config = dict(
    num_hidden_layers=23,
    hidden_size=128,
    num_attention_heads=2,
    num_key_value_heads=2,
    head_dim=64,
    intermediate_size=512,
    vocab_size=2048,
    hidden_act='tanh_gelu',
    norm='layernorm',
    norm_place='pre',
    norm_eps=1e-05,
    positions='rope',
    rope_theta=10000.0,
    rope_fraction=0.5,
    qk_norm=False,
    attn_scale=0.125,
    bias='none',
    tie_word_embeddings=False,
    parallel_block=True,
    init='normal',
    init_std_qkv=0.048,
    init_std_o=0.0,
    init_std_up=0.048,
    init_std_down=0.0,
    optimizer='soap_variant',
    learning_rate=0.0078,
    beta1=0.95,
    beta2=0.98,
    weight_decay=0.058,
    lr_head=0.00728,
    max_grad_norm=2.0,
    warmup_steps=200,
    schedule='cos',
    final_lr_fraction=0.0,
    batch_tokens=32768,
    max_seq_len=256,
    doc_mask=True,
    train_tokens=191800000,
    max_steps=5854,
    dataset='wikipedia_en',
)
Each number is 50 + 12 x the weight over its row's rms, rounded and kept within 0 to 99. Layers, rows and columns count from 0. The size before them is the row's rms in percent of the matrix's.

# k: layer 15 attention key, 128x128, rms 0.183, rows 67-72, columns 0-127
# q: layer 15 attention query, 128x128, rms 0.172, rows 68-72, columns 0-127
k67 070:28 45 58 50 22 54 46 49 48 25 66 31 50 61 53 59 69 45 45 40 67 47 35 68 58 48 46 34 35 48 32 43 57 28 41 33 55 53 73 57 39 55 56 43 52 66 60 57 33 37 52 73 39 36 47 48 37 52 44 42 42 45 48 53 37 77 49 28 43 46 44 33 53 38 37 36 41 56 61 58 37 32 47 45 48 49 51 51 46 71 54 30 48 72 43 47 86 53 56 49 63 49 45 58 73 42 34 36 62 47 45 63 44 61 37 33 43 60 40 45 28 51 58 49 65 55 36 39
q68 075:36 69 62 37 50 46 54 53 45 55 38 45 41 59 54 48 27 63 47 23 43 35 61 56 54 45 45 67 44 45 38 63 54 45 49 53 59 49 40 51 44 64 57 67 65 51 60 34 44 44 59 48 66 56 56 55 55 60 73 60 43 57 74 54 57 32 41 50 70 64 55 81 58 77 51 50 63 73 61 56 69 43 53 33 62 28 47 49 63 18 52 43 54 48 66 28 30 47 48 46 25 56 41 44 59 79 39 49 50 65 34 46 54 38 47 44 60 59 71 44 62 42 54 56 33 52 54 45
k68 092:69 49 61 41 39 50 45 52 43 55 56 57 38 74 57 49 44 45 48 62 34 40 49 65 54 37 44 59 35 65 41 64 40 43 61 79 75 38 35 46 38 62 50 50 22 56 46 41 51 41 48 45 58 41 54 46 32 47 42 60 67 35 36 48 26 57 52 39 30 42 62 39 67 47 57 61 67 53 38 24 29 48 56 54 46 56 39 41 45 30 62 38 43 48 68 56 51 48 38 55 45 54 77 56 39 58 64 36 40 54 41 45 39 29 42 37 35 38 71 37 21 62 47 43 31 65 49 53
q69 084:55 61 56 39 55 60 37 84 45 30 63 39 51 64 36 50 55 38 47 49 49 60 31 35 68 40 61 33 54 45 44 63 37 57 47 48 63 43 30 63 53 40 55 57 37 67 58 40 43 53 26 72 52 66 43 58 52 44 52 58 57 63 43 43 50 70 43 71 43 48 54 41 63 46 63 29 43 41 48 38 58 48 54 57 71 51 42 54 45 40 47 44 57 83 46 14 57 48 53 46 65 61 44 67 43 37 49 39 48 45 77 77 65 61 43 54 46 31 44 55 41 46 53 66 46 45 50 22
k69 074:59 36 58 49 37 57 30 51 55 46 67 51 39 60 61 55 50 51 53 61 35 62 51 61 64 85 66 45 42 53 64 37 61 25 62 41 81 45 73 29 61 50 45 55 44 52 43 46 38 59 50 36 47 52 56 46 41 39 32 35 44 24 50 60 29 78 35 58 48 53 43 42 46 50 50 48 36 44 55 49 54 42 49 74 70 38 46 39 53 72 31 43 45 54 32 52 60 45 56 65 59 29 47 62 60 71 54 50 80 39 39 63 51 46 51 38 39 46 55 31 45 36 43 56 49 55 45 38
q70 091:62 55 54 30 44 64 42 69 43 44 62 49 66 69 36 36 60 32 56 65 45 52 39 44 65 57 45 44 59 54 42 66 36 46 65 51 74 55 32 70 52 56 37 57 44 58 61 61 46 48 30 49 36 49 39 46 49 40 53 53 48 75 37 50 65 53 53 57 51 57 47 42 52 39 72 45 54 40 50 31 55 60 62 62 51 59 46 55 57 37 44 48 67 76 45 41 47 52 46 55 69 67 52 69 58 55 70 52 23 42 73 82 51 63 39 38 30 21 44 49 40 51 59 70 64 40 43 36
k70 086:70 36 35 62 27 45 35 46 39 39 53 54 45 49 54 49 53 51 71 57 36 49 58 53 63 73 62 40 41 44 71 34 49 36 61 52 76 50 40 29 29 35 63 48 33 66 51 24 70 60 67 67 67 57 57 44 64 56 40 41 56 35 49 53 52 47 66 72 26 40 31 33 56 47 69 44 56 59 50 43 57 36 43 55 41 64 61 46 56 76 34 53 26 63 55 54 53 46 68 45 36 46 40 54 40 69 41 43 63 46 28 44 44 55 44 43 50 57 53 57 52 44 48 51 61 55 36 61
q71 092:52 51 39 56 48 55 59 35 49 56 58 51 68 67 52 41 55 26 51 65 49 57 49 61 33 45 58 37 52 64 48 44 54 47 72 53 34 60 56 45 64 50 34 42 42 62 30 42 36 38 27 52 38 42 65 54 67 42 21 36 48 37 39 41 53 47 31 65 47 59 27 56 40 43 41 36 61 53 51 72 39 51 45 72 28 55 40 47 55 56 46 52 59 45 38 66 58 58 51 32 48 50 52 44 34 28 69 78 50 38 57 42 41 37 41 36 25 49 38 41 29 30 49 16 46 46 56 53
k71 088:47 36 31 59 46 34 52 41 63 73 32 48 59 20 46 53 32 51 44 53 46 48 53 51 67 60 43 48 69 45 54 31 58 42 34 35 34 48 63 36 54 43 56 37 58 23 51 53 62 48 71 53 40 31 35 42 52 37 66 52 42 48 58 50 46 47 69 51 59 55 56 76 40 62 50 51 31 62 62 58 63 34 46 42 43 66 35 45 54 61 37 73 33 46 34 69 78 39 52 43 48 54 41 36 61 46 45 63 56 64 56 72 52 47 62 50 46 69 25 66 58 55 40 58 63 36 38 41
q72 100:42 68 67 51 44 60 49 45 47 80 34 52 42 44 71 48 45 66 36 28 43 41 39 53 60 52 46 35 40 47 45 55 47 33 52 23 49 73 57 52 46 53 60 32 69 51 45 60 33 30 54 58 45 49 47 72 53 42 57 49 48 31 59 59 51 40 40 54 79 63 45 74 64 87 63 49 61 57 50 54 59 43 59 40 49 52 51 47 54 57 57 65 36 43 47 23 46 61 46 36 63 55 33 53 39 30 42 82 47 61 71 31 53 54 45 54 45 58 44 52 54 55 55 35 63 43 59 61
k72 089:67 56 71 54 65 41 46 53 54 56 51 39 62 54 47 49 61 34 48 66 38 46 49 60 36 31 42 62 58 49 54 60 55 55 56 59 77 48 46 55 45 62 49 49 55 50 50 35 54 59 76 30 53 30 55 23 47 30 62 51 45 55 54 56 27 46 48 41 35 34 41 69 42 40 41 50 48 43 54 49 41 51 52 61 53 33 28 37 42 56 36 27 59 51 50 75 53 39 78 50 41 61 51 47 45 81 59 45 36 55 36 39 41 51 57 58 48 47 75 58 31 81 37 36 43 63 39 25